config.toml
d_model = 256
activation = "tanh_gelu"
norm = "layernorm"
norm_place = "pre"
attn_scale = 0.125
parallel_block = false
init_std_o = 0.0045
init_std_up = 0.0312
schedule = "wsd"
doc_mask = true
Each number is 128 + 24 x the weight over its row's rms, rounded and kept within 0 to 255. Layers, rows and columns count from 0. Numbers have three digits each. The size before them is the row's rms in percent of the matrix's.

# down: layer 21 MLP down (transposed), 1280x256, rms 0.117, rows 116-215, columns 64-127
# up: layer 21 MLP up, 1280x256, rms 0.11, rows 117-216, columns 64-127
down116 103:086145146144152120143169103129125143135167106203113114180154144122128153188131108148145138111116137127134143124136125138128124098118110125114102081136093147130108121108129183133104159137157156
up117 101:122123142153138105121105138178084104136149158131101122152079108134104119152142134097109080133128143140140163131074118103116105145072110110116111202164115160146108174150133099139137136116145127
down117 106:148157147151174200132107123113161135147124189167127130108116126117121104091112140135130158138105134127161133107168132138123088153127139078081124138109114114074092083101129171131120088115121125
up118 098:145135147169153159141136121123139135153139151094132130116096128114130152115130102099121143116162129115155119117131140079073118075097101151131132138151093155184196137142083172138148106093119114
down118 095:100116106160148126205108105130164092125114120136176100116146141109153130146148164143100110124097163114115128122137102118098128168129175116138129113096118144132139147122137108144124122120143142
up119 090:148120109160130107126090112110144153097103146084122118144091165156109149111135142082110153163130149135091134137138171089091148108121106164108144123138105109144128150119120212131127167152073126
down119 089:145176142138111158136117125125124161138154139080124105129154095105118105152143092176165111101119095140149144096097107155151099152118133115124156153127161112167128137111103098137156072135135143
up120 104:109130141131130116175122093143091122135105138160098139133130080136133150130085111156122121105132111091118148150100117127128082123136136099129143138099101146134117156138129121062095119131093074
down120 115:134127096151109138144132146156101123150155099141104134132165088117101101122131161097095093133177121142119117150102111151121114093146126132106110126126091148132097119116093135164105094166180117
up121 108:116131155100125139157094134106134118144116143160140119112121160087139154114117127148145093151168108089155145153107151088106164130092124163095170120136083138146096096126129135155153154165095126
down121 117:106105107152090129123125107129158112105125113196168138097102140137138142164126149144121145131108093101165122127145133116122144136115180152109132124139095108091142129129116136123177168138104095
up122 096:151111144097141122170096134138078125112100115146126092136127109125160135167130110065086122091149122124156124146139179132114140108148132135162130098096083156156109153087088155131100139113109126
down122 097:121121133198115096118125093154194145066117109148126134151114158142129130142089099148135109115129105155135122162153138125121103124123138134115113123101128104122153126115131117091160161090158192
up123 104:141109183085147108126116138172099090100138131153064149136101131137208153105143106159125118107138097123156139113108155140071095126094101124103105113118077136118107130113103151104190152114092126
down123 112:145085089150148169132145090105173138099073121112146141121136114108130094141103121190115129115113157121114151144112125113135123080131088133142105101098163120117100073130131139130157145130130135
up124 102:099103139137113147134119113162101143146132126100095128164171153175100150149158155128131085084117064139139119156031114128127108082135135144095160175137139138131168107135114077116116138128089108
down124 100:126107122164156151108079095145125123173108129123129148129148121105139108103124118141125092139113096126099156119129124162164132145143114119081136144093110110147146104118165120146129139154141103
up125 088:108121117114129091117112136098126151152131127090145136153110087170122166161149129124145178139095120146150103105106138122127111125085134176123160124132117147100112085124089089152124171161117153
down125 081:117177140163142156135135119115137120154109167115116152115143113119137126146097130108135089127133101072118137138159127161164098081161150096137144164144150090131129150133129097143137109124143135
up126 099:127132151066113152112110150185134147140145099143116151149138127100130080167142105168151112141094172069117148134133138117112138089112115133149156125112149174179141100141118131122119182108124119
down126 104:103121093129131098114134113112117120103128140117127170150171098133126120077146132111116156094133123143112158124131122111139160116092142122134123138154131111133128056125124139151126133135127114
up127 104:123168206092125110153108137134111160094136129095110116176129114169145120106112121175090138091147133100093124153120091129135149117133140159109196124151116121088086121128102098148130141181134112
down127 100:086142098145142112126141065156101161144072120149110108085120114111126109125132096100105156111100136134125115127133142088109088109116130143150115159104166170159105111154119131153132106117166154
up128 102:112093146175118152140159112147103128145098141081121130129108072117088125128146137147112182157147122113122097125076122162139154141108104123161152141129137148126163104114120161150075120120166126
down128 103:145134178136119164165095148143140133098108144112139156142119157135099157118111105121128123104140097151139120140114130127147107096146139112110072086147186135114152142159130130151130106121087156
up129 097:109104112194099103101108103141130136148167096084132146140147139181152173164089083098150158115133134115071110111139143120083135120127098178149182134073134109123172110112148122120115142141161083
down129 087:079121130129128144150177112116108116140152144091188121098110124163112115128102148084124124139132120083179126133162103128116121124133119138095082112137115132166156170164094093144122118118113117
up130 098:101146125114142129164121139146114099089158077130162113158147124140137113142085090137138142095151116117129082128125141114137166116119138115139127177100124150137123118123117136118111134136143116
down130 091:096122118118127135136090145118162090126122140121158138125136170113107104117147168047161128136155136153155108131157134117119138142096142110115095152117133110105132121141144144157130087147156146
up131 100:115107154152112144126150126122135119152128130148071131127173106114147066112108157163121093132097125133116159121121094118133158129139119120143160124097132145125141149075107119176147144141141132
down131 094:159123144108135109087113132099085111116115162082162136146115127137158106074109155123135142144112127159145085137161125110143125119095126156122085120125187136137118114129156100194119123160114145
up132 105:115106104100158174139108126129143151114110088074182128162137126142163170143164124098127109114145144071141115152100185116148126095114096172154094121142123140148104122115160128131130195114129129
down132 105:090143116089122121171134158115131123095145131138146132130098153101141051123106105131127123101135149132125077112135105159120107144148129147128110125160102123112125082156155143142122119127140139
up133 097:120058176118116148131135116109086178092114119097176156151181157133123164136146135108073111145078132107126143115123107148121112096127115095135177150142089112107131091128120131097082116172115143
down133 097:165140141123141111127159112119128124140092116124112119101124095138092172155119091151113147109130117152103127155171141106096109123150118142144131104108173150184095158150168137146119175145135145
up134 102:145109160117170119151138168122146140129131070104097185124143103169113126153125121125094134100196128150080155125114099135162134113152130181113146146084120127110111137158106176162085130121094109
down134 093:114127152140127143149133130109130125145127159121188129106134142132118082165153099120180160138137107105133158132158152108120152107110145150146098110140179106139152103120122138115155126086126149
up135 096:108095177144123172139155113134149066126126143117124112117117155142100141103146130140132109130112156100101147141105137129116115113119114149144140151132063115077119170104107100185143108108120152
down135 090:156070160138083117111159158124129091133152125147168163162148153113127147093137140123130133078065109129105135127111164132142106155131141163141135123188127122095071106145154131114134108106106111
up136 093:057122118101119159134151133138124119124109093132080141115153124160139121129145138148092134150137093161117109118163134114161144110132140075103149103127119166123097105137091107117122154142139152
down136 100:148127152172123102098131118118142122111119146129137122145135093155127134118116135162116120153118128078080079160138134151128139137145179125121105143098154068085147147069132143084075147147172110
up137 099:124113148163165128157127133134129111139113162147106171109146114150171135143123138121121125153139161128129165158126139130135121124125145130156102124145167136092086115124125104169117141169131092
down137 103:129148116115116158102128110100091137098148111099153118142160129126102143109122107122154113154140134115172119153188127105148139134115122104132123099154153124124109100098137164178119120127171129
up138 101:114122132113168108144066087110131127096123112115087114142090140111165064126115111138122142093114157114094124132131181144143075109082118126119134125121107150093149086143132121142154138137173139
down138 092:128112131085134138102141160120147108134158103100117140089106120094145119122125152160149124106098134174169128160157130109136131167112143118152143101137103096098130150130122131117142152093140110
up139 097:140147109137178160145102103126134135121136183108115142166156137155134111135118130156114172113162110111138118119130134117125150102124112140106120111147108091143137148131142101111069201103138102
down139 095:112115108101101140081087177071116179110118092131140115126128127154118131137139112149121094110132171068120166114132123128125101113130123116138134111153142151120143089107104124147109124183103114
up140 092:105097165146128067166144084161111116172114131118102128136148104176178120134133126100127144165119127105087155104120164083135101106119144122147151108124145126116196106133125134144116148110119051
down140 077:108155126120113149114101106117119152098102131083110126102163131119145088151119101161101109125126116107215081146131135125121162175140143122142067098113080159106097139130124132133152124167121131
up141 097:127179125090156095155137114153123167113077131103118116113106138122141144166106144108104112116146157121166118149126144129095079140146125143086130143149112140163151134136134123149149163149091108
down141 100:157109111128142138081141167130105165134150137159117113131105134102123130130104131151132154154101122113143138106161112110093100161098107108117126146118111155100110113127108123146087150145112132
up142 098:142129184156160095102106089137103182079134155127129081150136127125148183162128138130129124171183106136119127113145104126119151142127137137153103116120108139144137126093109102167149167125074125
down142 089:125151119129147112123140117131164114106091129149160138106175119136146101136118128141126131093119171139102066109144133130142127125137093141078121113117155087128109111124101109138146114136128094
up143 099:167153165161155098088112142139108166112073131118129103118133128143121082158113132094108123151135117137088137147107132120118133109109120136133113162152143141055095115087158111074118146111123130
down143 105:166106141114120132120075111151122151144098099142113113112122113133134121140131141161129105119124162150135108139151118114114177136119160123117101074116114085152137142157151139135126134126106126
up144 089:137119143096118111123154137116086147173152099102110112141109104144137152121106150108169120105143142117112141144114145113116137104148122149106156130145111137133157144155120149130162127144096122
down144 076:115134128141127135129099166144106106109114107137108125091134107111151107115126133111138160174123129133125136132144122120133143150107136120096117133140138133091140111108150140125116140127130116
up145 099:120106090145115131165105128155108126168089124108134135113107086137133152111147140136120151164159132148143157128111139080142140113121103125129158117052101133126081097101151117117145168138095167
down145 095:124138134167105091074173117126173123104156148110138125113118120113094119148144138102149150130121122131142118123116104160110126179153164115137143148155112096072105112182117121106138137123177134
up146 104:145103144105105103102076095119079106116125126124096124169160158119160129137083159122112164092145142137149137136124109116140149122118092129113127158111099158136137093077118139136150159183131098
down146 113:129129085156154163116112162117136150136168105139106121140109129108115137167163114130089107157086160133154181128149115165145112088118142146142136111127101156145115097088140119135134094138131102
up147 091:163133113128180097128157195108156132163100153137139188135132155125145118174115141127072131155108118127125144163121160140146121123127097132109119125127073151132136108161127101143123151110098138
down147 086:104150129092093135090109109115078127102150099134114111127167133130109138104147135108180127128126146110124081126139096126099149157110142159129113100128121116142145136139114160120125117166129137
up148 101:140135136136172062160097114170064091078118095084093091107157125118144149160140155131116136107137145131118124151122177123125105080118104156098102133088149125108129083120183123120087132135148128
down148 098:115137104160138131076144144111153158125188133121120127092120126111128148158145106134147128148112144113119141091121103094151162123135129110112127153140107175157096154089105141141135144087154142
up149 097:103123143129117131158070118164158145104127109147096121125157113132146093138107130120163123126159120126144116122156131116143178125116142141129134129157105140159168150118084127129124142166154123
down149 099:141150165159143102112142152156133095114121176127123100140122174161100125086093096187140148143122101151160127153125113149146139101157155130136110119094058128122085132102103109116149124142135162
up150 097:155138170109112109112158102118192145140141151112147182139092128187133157167121129119141132116113119132151087118138121147119110087127116184093173126155153154140134057099138159124128147140161144
down150 092:105138135156127172129101118161124140095118082093148080130128132117115133140167133153110076154098125127083104135154125151100119132153159102149103127155113070110141158148134092153093140104171111
up151 102:097096189165136120116088124090111090152110116110148110176160114148124130150145122074103134103146132131112117134087137149093113144148123114104143189139152118173112114077129135153170168103121113
down151 104:115114123111129119125124063140158117133131127129150109112138151103147130151115149145125111143124157116148113105106133190159123131145181124092119105164145167171110139128119161127128078124078108
up152 098:125092161094138113138161164125113127141149122133072107105122130176121125138133101079139111083113085118141186116096148096111134154079081151105138141118132092136103153091129113151127102099112090
down152 097:136136088130141112126152124158135125093143097157168150088140096129132116177129126133093176166130119139141169155136115107110126127157112077122136146107133160130107094130124113085101137118115100
up153 094:125152150162165134118133112134167087099158129145143150161123081158117145108145123149166126175098080100126119115140154095124141110128108127117115169140132137110119140132126124127096138146093117
down153 089:118082183139119146118113136116104134096085164083127109120139150142149130129103109133123156114126165125134143154142137120139104128090156088154140113148169178161133075133156114143098107097136131
up154 108:149129102145115122134123155146117072106135140098088116105165125135141129147102094101150133108114068130099124105140128132142136147124116131151124124086153142120119106088124123151109138132138082
down154 105:179140111106134147136120170145195113162080155138126119147111123147138129106139094138122091184095122135122150104132094141113122130125136136179137129125097121163097173114119140107167115149192097
up155 105:088145113130132128145127120147126109104114149133162114135103103125129121165086131112093114115083111090141107109096100097139112143117123163115120142106115139117122146127078142164134124167116087
down155 103:131115157134169147160159117146116136135116166091154128164119116115149110127193120119099149093105153160105117110162095144089129181120163123159120085118116117112116146107149136101116119137123159
up156 096:137147121099144139094150116162108118146142113119148099140098159150089152107139142106109156150083118161146121126130087105124173105122107124121133123111141090086146152141094133131099139076127145
down156 094:093158096134118074120209132154126136103167148111107184152093150151128129137132077117138123090152103118098132122135120150165069108145138116125163128141122159137116096125110123131138150143184113
up157 108:117164164120109127133118110098115102124095131110121143133077134124143117142113163102117144120104152122163129139153146154127100126120100147115144206136103172107102121106097141165131135069139131
down157 115:189108108131165118108103159149107119152136142134140121150097163147150100102145134125171179130124123135151126109122096145093114132133127117118098111093093169143130147137139143104133116099098123
up158 100:113118135091116098154140153144162103054110140103117092115156153123145113145120126093132113187113136073160091151128180091115117118155143161131136124128102150115141113123112141132155116120169133
down158 091:129093124126120149124117121118069152145110130123128137106128119101142164135122163170113137121135121100105125110120114141130122135081110146131133129127083135124110089144189110102127122135087098
up159 103:137166158124120118135137116140149113170097111122134124142090111140198088110134044115146131110116102122139133167138126100125121087068114114150124115151137144138146128134106092126095131172125129
down159 095:115151159145119174111118122149127078143096141101119117129168099187125179144136141099147100109156092146140173121151141073147132112103136127128103149146144173141128143066106170102124117134151165
up160 099:131110129118101136133078103149115127116102107102148093121133126166128141161148107105106122095119144096100118155134123103110159093111126210109096132101093122142126146105092143152112150166133149
down160 097:168109117086124134154175160139133091124135131142123114177170138168168128127153138138089132107102125133112101126116123133137103112112130103145138136158122140119150147157135104127123172151170094
up161 096:135162142152107135110119131124135110094160131138135141142172116143109111129139097106140119110125138105108130115101126117126104136139153130127153163101135101148142158141157107102118127134108093
down161 087:137099141113084109123128141124128116130103121138135139158069163131078157094109112138131154154114118137133069102127087151120108103119172073153132089113140153108125119141093105141122139151140134
up162 101:142127160135188124164137123119154105138102123148137131144125148134134123103160130101098165114104134097117086152148118171095085121064112157130140104148116116132154158129135135119129189123102150
down162 098:165132098158110159098132141106124135112159101135104101135118093111112143142134159136104108166135109145111142128137140142118088119166119088131143081122129133085111114126130138128132114117141123
up163 094:143118152103118120140127143129154113097123145114111142149176099133172090123132134108106142106091144137101097159124157106093112142077122176113156123109122116134151122152134131167139165130138130
down163 091:091118139175127158096164145116126168127120121150148142170094154142134129098128119120101125149129152116183155121129110151192139111132092137137122120118159126119171105117141109139075111165130101
up164 093:143134139159165081158111153109142093088123135097125139121143121114096116091106147122142141118156090158110079123173141075122123138118123125137119129129122161111122113152125166133104117137077125
down164 083:108195127129105092141111118101152157144137133133148084148142118108117135138115127135113177143107129149153140161118097152100119111122126084115104100147135142100101143166162137158149107177139141
up165 098:096128114139115113158101111131157121159087111130103134143112153163135125125126096157155143102107110077157095122105130158145151119088111124141116147073136131097053131097110119138088158118117149
down165 091:082061162128169113088130146106110140134110131112175113140114159133090121153170136150138131117118097094134132162092104143106128154129133084194124147149167101136142142122127083145164115089189107
up166 105:116116110106123148093152144117079156191149138130129096175097114117100117128108139089139093157130132135137102127099095165138130084127106134137074105140117098117113137125143142149126124148101109
down166 098:103135131162149142154118120150149124114135124096130064134129145080151157106137126184120114123131137143074128157128170122142136143100139158070156167142105123101144107146142117158099121132142133
up167 105:135153159154125105147108122109139115115131158083141146148120158140099120141124120128105125127091185123132144127127150119165144123137105151135143149085134113119151160126100163123141120143078125
down167 110:140141137164145118110087124135114098114137093105142138146160129071130152116139129123149147137145120128132157152125161163136130145127145116143123150095098163129131090116196121116095108139134121
up168 107:148135113144176122093168129150101117131106148157149148133104174128123110121130171125130114106075127099122119103144115137095184094122089138152113133126139135144114141077112121127155145156143103
down168 105:131109174115122085112111094116128160131123091102141123130110139178110104110144134134124141128167133126117132138121131140199113118154095139116089139183116156122103125161096159164132128173161160
up169 102:153095103147108152141147151154099122124117149104125139148128107143167145130130153137092126124107119108130177134162162111116174109130084149110145132134113129129128082122154143166144155119126130
down169 101:139092127169130128151106119119122128109130110146173168138117140134127144173164113137138093133111123074146112142120115124173138103138112139114142134097147139147107095137144153142153101111085080
up170 099:104136079136137130095118113106132127105164118117139095180123125121196152114092141082122080114105069106118112141108131129131156124107132155107132112134122073122145109142121122101119134158118100
down170 097:090113118108129119167121121111117083155093097129156162129119078120138108150122142107161155141135134137111132118118149159122146115114139128121109120148135119125142090136162139083178161150149105
up171 102:125156090104129124135129110145162115152125119075141104155119146137170122167147138122123119163084153117130084111109133122146107112123101140149139152103044109120139122140098130115109135123079113
down171 101:099180111083143111187112118106119152105164135142083111151087143137116159122102138130129112129171135107153111112142150178118148102133131098082167122123142122142132106144131181108151104172142122
up172 093:136106135147150141157139165166152138129133120105120150106133161141127132135151112136124096120095181106179129101118127120104127126087102175155143110131150154111128098141138104163115164107099115
down172 083:098121125095152133142155137125147145146147141117089152105165110115154105104095154139151142163118133157072122131128124114130136144115147141138112118122138135151109102123122161141138149122097122
up173 098:134171128120143127153085145169126142154143090118144131146121112121126129158141115166095134080118118112140120157141126102153134123106110127113124130132070147143087176106092111135067099128133104
down173 094:105104112146124116099147116130124120099152134124122131115129118117107149127150114158135117105148151112119141148134111151124129135150115114086137177125146138072118129116107131099121135116123126
up174 100:115121120155110144098124114112173108111134097127117144155135148156146145146112139125112133099143078139116157090110117168094120112142106126130098127135136124115123113101167153137111144120090095
down174 096:107115180137079100148096123100102159156097088169178130093090133147145093094142141150151151089116115114168098104114152140137142121117136083170111114180117112101127159137087152105163086156136127
up175 100:134158185121130145144102147135152102129108122097118157119125128121119137142104170150127106093134099122120142121127097144123130093141142130107104114158058120157103145116136140165089109167106138
down175 104:161150137103111094117111138103149141112161127121173148136155147146170123112126108148125139126112133140127112108148100127159138143135110158135127142136092144123110111183140162115121117120094141
up176 100:095219139122149135130137140128119180085145163123077148163166087140130123189118114112163130150151124095123152106119112120123124112124125137152097167116103158176109145106123098125117130138101165
down176 105:165092149091141127152188120120133088127114124171143076099135111090125132084098114096156148162157101145130094105132131119130142106136142142106148104162149150142142155079130132133152120096105101
up177 107:153109175105130140190124135156112136144106142100127112101112148140130152175130108151136118116144114113132153138114118114125125095137121084106134109112148098106129138127104125154143127090141132
down177 104:099164122129101111138145108102141130153128107129155145135104139121122192179129178119126119112101141134145146131158129121136119128122179126124138134119132153133114145164080139123119140115136125
up178 103:082130138136106091144132147140103111098119121089101146087117098137155117146114103147121131096100166139103135137125160145149129123145111193159115154107112133149114111089150158127164119148134124
down178 109:102140166130174099173112161161206103138136176178119108138085124159134085133105158075088171128122144122118107100108115124102141082136111152134096140144132094089122138127120103143124119111144093
up179 103:081162110145141078156141112109130118104122125116107105147132112143130127137135061081134116114123080143087148128123139118152124145121109126124142125140069082110122122132116124169096131156082150
down179 101:112135098121137171104142141140118125123128122144124118090093132157131182134089133151088144078070139142141103126094153143097157176137118113125103132124048114124101109193121144156155142129162144
up180 103:125083149105132122161104106177122156145137150102081100133146140160149125122142090132120107120080133138105098174103118127088149088152138127110103121127125164153186129141113140097126130171103133
down180 106:095112129158134118095124086128103141138143121086131112100153135138083128156158132118096126118158146142143135119133108070106162148153111105075153174111181116144097116094117155153138108125112120
up181 099:141101126156098149130061131125115119115139090141133138122133144138148183118127164095121163096187110122154141100131159086099149099103122099166142129125129168115109118102107106153111134165119132
down181 100:155140115144176112177150108134145124149166180106135128137114124129115152150135135125150075157096129147097116108156099153131126142152165148143131099092116108092092086162145122174139146083148075
up182 098:151109098120109074144094098132107112119142066147122099128115126189147134147108139076055096130102104161138120148095163104125144099123121123107126118156142186075116120147123133101130131153085114
down182 101:211144115153125119126166173117104131117133106123151092143141121124156135115146145141092144109171119085109153087174124148133168135094132174120085091141158139138104124129120108146160091106142161
up183 101:151121164161144112114123146140149137176134117110120109151132107128163119077164117101121180137122124082112136164144125172131108135066162164123165116119105106140121119087133117095134204104135161
down183 094:137152123092167168181137130094186132158157138121133138052165124123099145182123137150091086172099129116126108139137137143127124121135141158139127140165124167135140137119137116181159084127118126
up184 099:124142156137127066099106083136091110132097136113114109169111138134095116114139103077145135150139144136109128100112157111089139124124131159131103147126129051120104158121130113119086102136104195
down184 101:153137102097125129137125110100134137095179120133148160132149120117134130175196155164146130115114147120090105181164123058106125153111139132111199162088138167132183118123109100120053100110117121
up185 105:124098142168110106137127098153091120166113129110149157114136135188119179169117175084093129111117135116154116121124101119132132114140100132113114114157116122139123143115094131139114171100115148
down185 098:096127176094139138124172136112092142092127139100117148180103133101143120115110146110153102135131078131147116131097133121125154141128128153105115149142150136115107111140127138138134116089145142
up186 102:104133120130140141151102151126159129123150163099101163108114124159155173101120129161110130152126085109124142124114156140109123128123120155106159171125098106132112125098135105145137139135114076
down186 105:112146109093136158111104104129127145093156111145096100091138147143150135158146104145130084115132156110155139128150138131116133110131126095142113094174144155099113117101153155131126155181138168
up187 108:155142114160137121135143099127130133176112138139122142121121134147101172119096145119126109135121133146158151122144089130145145085128088170092108158115129172120085104097139157106096115117140097
down187 121:068134143169141160134122121099114174139123171134141122137166119139141113116132129139108119088110123094110117126157152112146125086128128128111152118175078099148142164141169093165114111151122135
up188 098:138148117140136138151105150121133118133122136152152156105144129124165116134125144061122128146117111162196099096149160133173114098140095121164117126149139149127150133136129167162077099161128124
down188 098:130180143128077156137142092119116135086145114114149112187125145140147108110144094120173143123095164115120127122122129086119152135105156139142113135128128076130108137120108134178135126123176124
up189 103:128162143104133156110120106137145135133093121151094141157176155148117139163107129167149161123146101107116128187134116126134116133159121196143129122125151163109127152109121150148091109123166073
down189 096:139124135078106160113156115104110125127132105126107095113160124131136117114153138140164112119138144130092102135132127106130139122143149185144121122179146124172125118145139163117134153115169082
up190 102:119154145134125122098077125115128131121075118168087149138131133120092154159140112128136102135157147123096114166138086118128126081111111131128134120114143136109090137111146180144133110169143176
down190 113:134139096156169209152157102139101138179153125151097077152143093144138160128121108133120124113116130138150119124126099126147195118127126154121143104086134127138123154129099156153108145144129101
up191 096:112118128122096117170136080128128172104151128083133129135141123144128126154087131165136121128153101140139146159127134113130117133110140138161128093145116117128207112137108154133128132135105134
down191 083:115165106134103150132112144115130121141130154126124096121125123149130120109140109127171119129117122168150107129132157147104128165132152182121106133141125131108095124122146124164149139150131170
up192 102:134115112123132154143149108095124123129122136137069130141136125149160144092109120151136167127122118141096145116092122137138123134153077123188143153086112132116121114100098174150144144107119110
down192 108:153157151168138121177105149126137141104118089107126145147117165108099077129146122108107125126114126154085125114146123131096122122184128123143125096115133097091110083106119130116129112163124101
up193 098:150123114144161155150144127115105157153110163113122134141104095140113152132110068147141139098139107117117110116131110127162145147159113131107164106138120117119170150134054112120088129151102125
down193 101:175118097151136096122129113158082109127171107106109134121113109145131113086119125103147123152132154154141079109133130138097126147145136111101159165117129076105149163099132091077145117120125174
up194 098:084088131204133114142127144148154157100109142143120119128141115110168137129118151084123115148110098129143137175154132132105111131116136157140135104113116147081108149130110132159071149108158144
down194 097:200163145111152139165129122134129114097140111097151115110144152117122119130098176129130139158156128112137100116118089140102138134132149149150072165096107117112119143101095140110133108139103138
up195 103:152112169111147120161129092153112140127095121164135129128142134146103123165132129136124105122088132125128153129110127139146163121103138115087133148086119121079088140108110105115127116078111143
down195 100:255143099090127135163094140144122100113108148124156135084153117128157131131137123128111147124124132128122113121133119076115126134116141143119122131128112140156129126153148156144173155147132125
up196 104:137150125139205077123088124107132094175109123104129112142094106119133079152120084134076103121126173170138093162121107117149133126114107123162108156127105082137124099128089123114166154145104093
down196 099:120119113088134134142162117125110137090132159146172130133089118105134143146172160140092125136091095135162145099131108143149147112144087114105097110161102109136173134113136134153110143156135120
up197 095:171105158115120123146098097148138098138109127121163095126113122143119159125125115110095118172104111150147112138129146111131117086148130121146090189119089144108116173123170132166155129086084132
down197 080:177134132119162056167149109146142116136173147124148180123120120163146109115120108125141147130072135105157094109125152138113090156118131105126130107144114129166127133107096125161136150140111116
up198 102:150081146133178151091135106139132164158122119097085149156160155144160118162101123102111120100117116174159136135105117111073133119083096107096155159132104075112146096095137173104122123126124151
down198 105:132126146136131111180175128095096145147124173168159111127081134139122167127135148118128150057136091109161128105146131166079116165143079071128088116103137102113116112143144127112132158105126122
up199 096:165122109158125156119154097111088198119130148149124099149106185132140127108092129134167113117123132133099125134109147090145123076123141131096152117125172107137112169089149154107114180170108163
down199 093:142156119123146125113088122172132120110147125137093144125183121134109143171159097081131142107132125101124114073140098116128104158146199139129140121093066103137129137143136130184134090144147114
up200 105:159098108162188109110067090121156125167125144120097116146080107113125145101103110140140143148145089115133094136124143108105128110130071139154196141142118142104129147122117158126112101126101093
down200 108:131138086132126125125135127110133106120195160094150198110133113159116080132168149130112142080113136084110146102117155123115093162135120128116149117163138121128174067151137128153134149115127122
up201 095:151161124152157135129127115113125119076148125159132143123095147106107153097132122070126128131118100122116127107150116145109139106095081161116148163153145111091110097103117140150134140129111114
down201 092:102077159079123079142141151143114125154123114121141141135159146129144086137118168156093123146177112115158112124121167102146131130096147087168143118137084116138152157137138126129090138128100144
up202 096:136090162097107097148136127153091142115085118125100117126135153145153112177126136180131107163130145096110119077113140088088110122138118117121100144129110157097103113103087146139115132120110090
down202 094:144113115127158143090119119118130148171144134141121161175091124118077088150107159150132121120098131133106121126123077101159118142137114079129140088140152166071106113173128149146115110100108131
up203 095:117117135149110049151157107176114151121137149162119169144134157114141106134089140143118149102087069100116156163111145121175140104102081143109135099131139159112168105144100138123112128116103116
down203 095:139104117073144145142120171118111108084085137108131132106104105150121143149156178119137166094125147107114147144097144098103098092146139144090103156126137127171125127149142121192124153104133124
up204 096:072118113129129125111144134135126134100159153127122109104133143100137185092079161147119093097124123112138092119110130123116121134099075173160131104121132124082121093150053162117137149111152088
down204 097:115110132142092157137113096162140126158142141157167124131115153120152143100140108099119143130121138099111097123134178138167097109127134132129156131116118110134134139117135124098153106130187126
up205 101:132148162140155096169145117150138101178131145093110135137107119133110122099127087114134150116119113118117074122082127168153137100122130133140164137101114121114116145139075141107131144115118133
down205 096:169146108181114097095109113138153088107105157116137129098119126140109164088135107121142127137097134131195118114118122125133156187138158142164130126113157159119162174119152119142139110130152098
up206 097:103112156150153124145080113153127157099129084090123126121123111136140111127134162075113165137103141122148140101087098127136140106141130137128180138190093124126143116118088130133137150153154082
down206 099:156125154109102158094129125148152164090128143119101148162175135161139131069152132123094129140113080120149125133132095091131117113130148139105102120175106147118139124137148169096146117160107123
up207 101:104151127123150081097105126154132158118073140141109107122111138145114114103148114130103144103108133169102119084102124118103155117123127145175120140112098115125101168112084140118145136164094139
down207 101:150133120174170137140141108128136112093128142148155126099102123120116118161132165099167097135145173145139103145129128121147137131131131091173097120123146077123121155143121155150143116111110149
up208 105:118108132118120136134117106113099142140135117149154143191147154132186126105141141157139115095147109082097158111086136136118091103120147116117167124099139127145119112102149121096133144128133145
down208 109:186112147108103168166114131143132093153131123164144140120138079127096116142149126134103126115143150140126121074158135112157150162100125161117109111103134159140137127127148062111150119120154121
up209 102:124145101121108127112111108127125157169141150119139118133117124110120116081117131100118120065120120125083118131102139164108102156128126147144123151142146145159149162109109143178146142136128136
down209 105:142148130142122189117158161137147067105133143150158145163158105160125124144139132117101193114142129109129100105111110136106142109143162144107150145153107120140163140156139081115087117127132084
up210 101:116101164150116143135129141105097114142144134087080130179106123134149085133132148170131123097114150140151129148123114133157115107135104104131129148080139130148100120113148102103132159115106078
down210 102:103104099150150137120113117152127178130100133145107152135135122097135139121135128153123131087164129111156156112128129138124140140148104123129176135156104086117122123137156122123115066123115157
up211 096:127119186097126089169081144161121117119071083150113148112146142104126088113106096087101147113151106164145139161136143102094132136109131136130145122113134140184115118135122104106141115169117133
down211 092:141097123120156138144139094132076171138139111100157100130110125139119105166131140130117153115088168114132127140110125109126123141134173102109122101121159131125109124131162114144101127129125138
up212 103:129127099110177148131113133124118150133146150138147106133093144103096133098121096142141102127127123097133153127098143120157112111129102157112126130091106132119103123113166119101167166122096133
down212 094:099152148147097125133156116099142119116132144114114129145154162110127165122151128132159133107135175153143135134103129120115143147125178133105087138134126130105156086150188130135142136127109129
up213 099:079114139128132146124147151144115137120121191159146133130160109129121117139139091146122158090148140090140157146123100112119168095135110143115138173083094093104126146123113121100146136139109123
down213 100:124185119113124145099081100123122090119138088125107117155174129121141142118127139122132138106152127112115107155160108130129164156115145115086115098129159169137107081135112170141132115131105113
up214 102:097099134135138147141093129143129184138106141137115171126134110138128126183157131093105119170084121094135166146132138122091100147136122097123127165125080175149105140115140137096083139109059152
down214 103:119143145110122122124153104133117146110096157147136130108128116083116125164105155121071117137167104139117081115147165136097086156141121107099124135129141128139148166116138109070134084144138119
up215 105:140165136172139138115125137134115180114113149131117086153103159118107143142122104107109112134113152125111166143164102112133127109147115118098145172129127140120104142082126145152120139102080140
down215 108:099131152115113104105144140115198146126123155131127139135081107143117137160146172130107149159133113153167209140153131129124152119115145099117144077122130177124129132141109110138167089140053104
up216 097:143103155135153123134127124153165096136146102088095126143125172136101116130130129154126119119113112114091080108134101139106105141116092135139151141132087098135114103098138147131127142140094122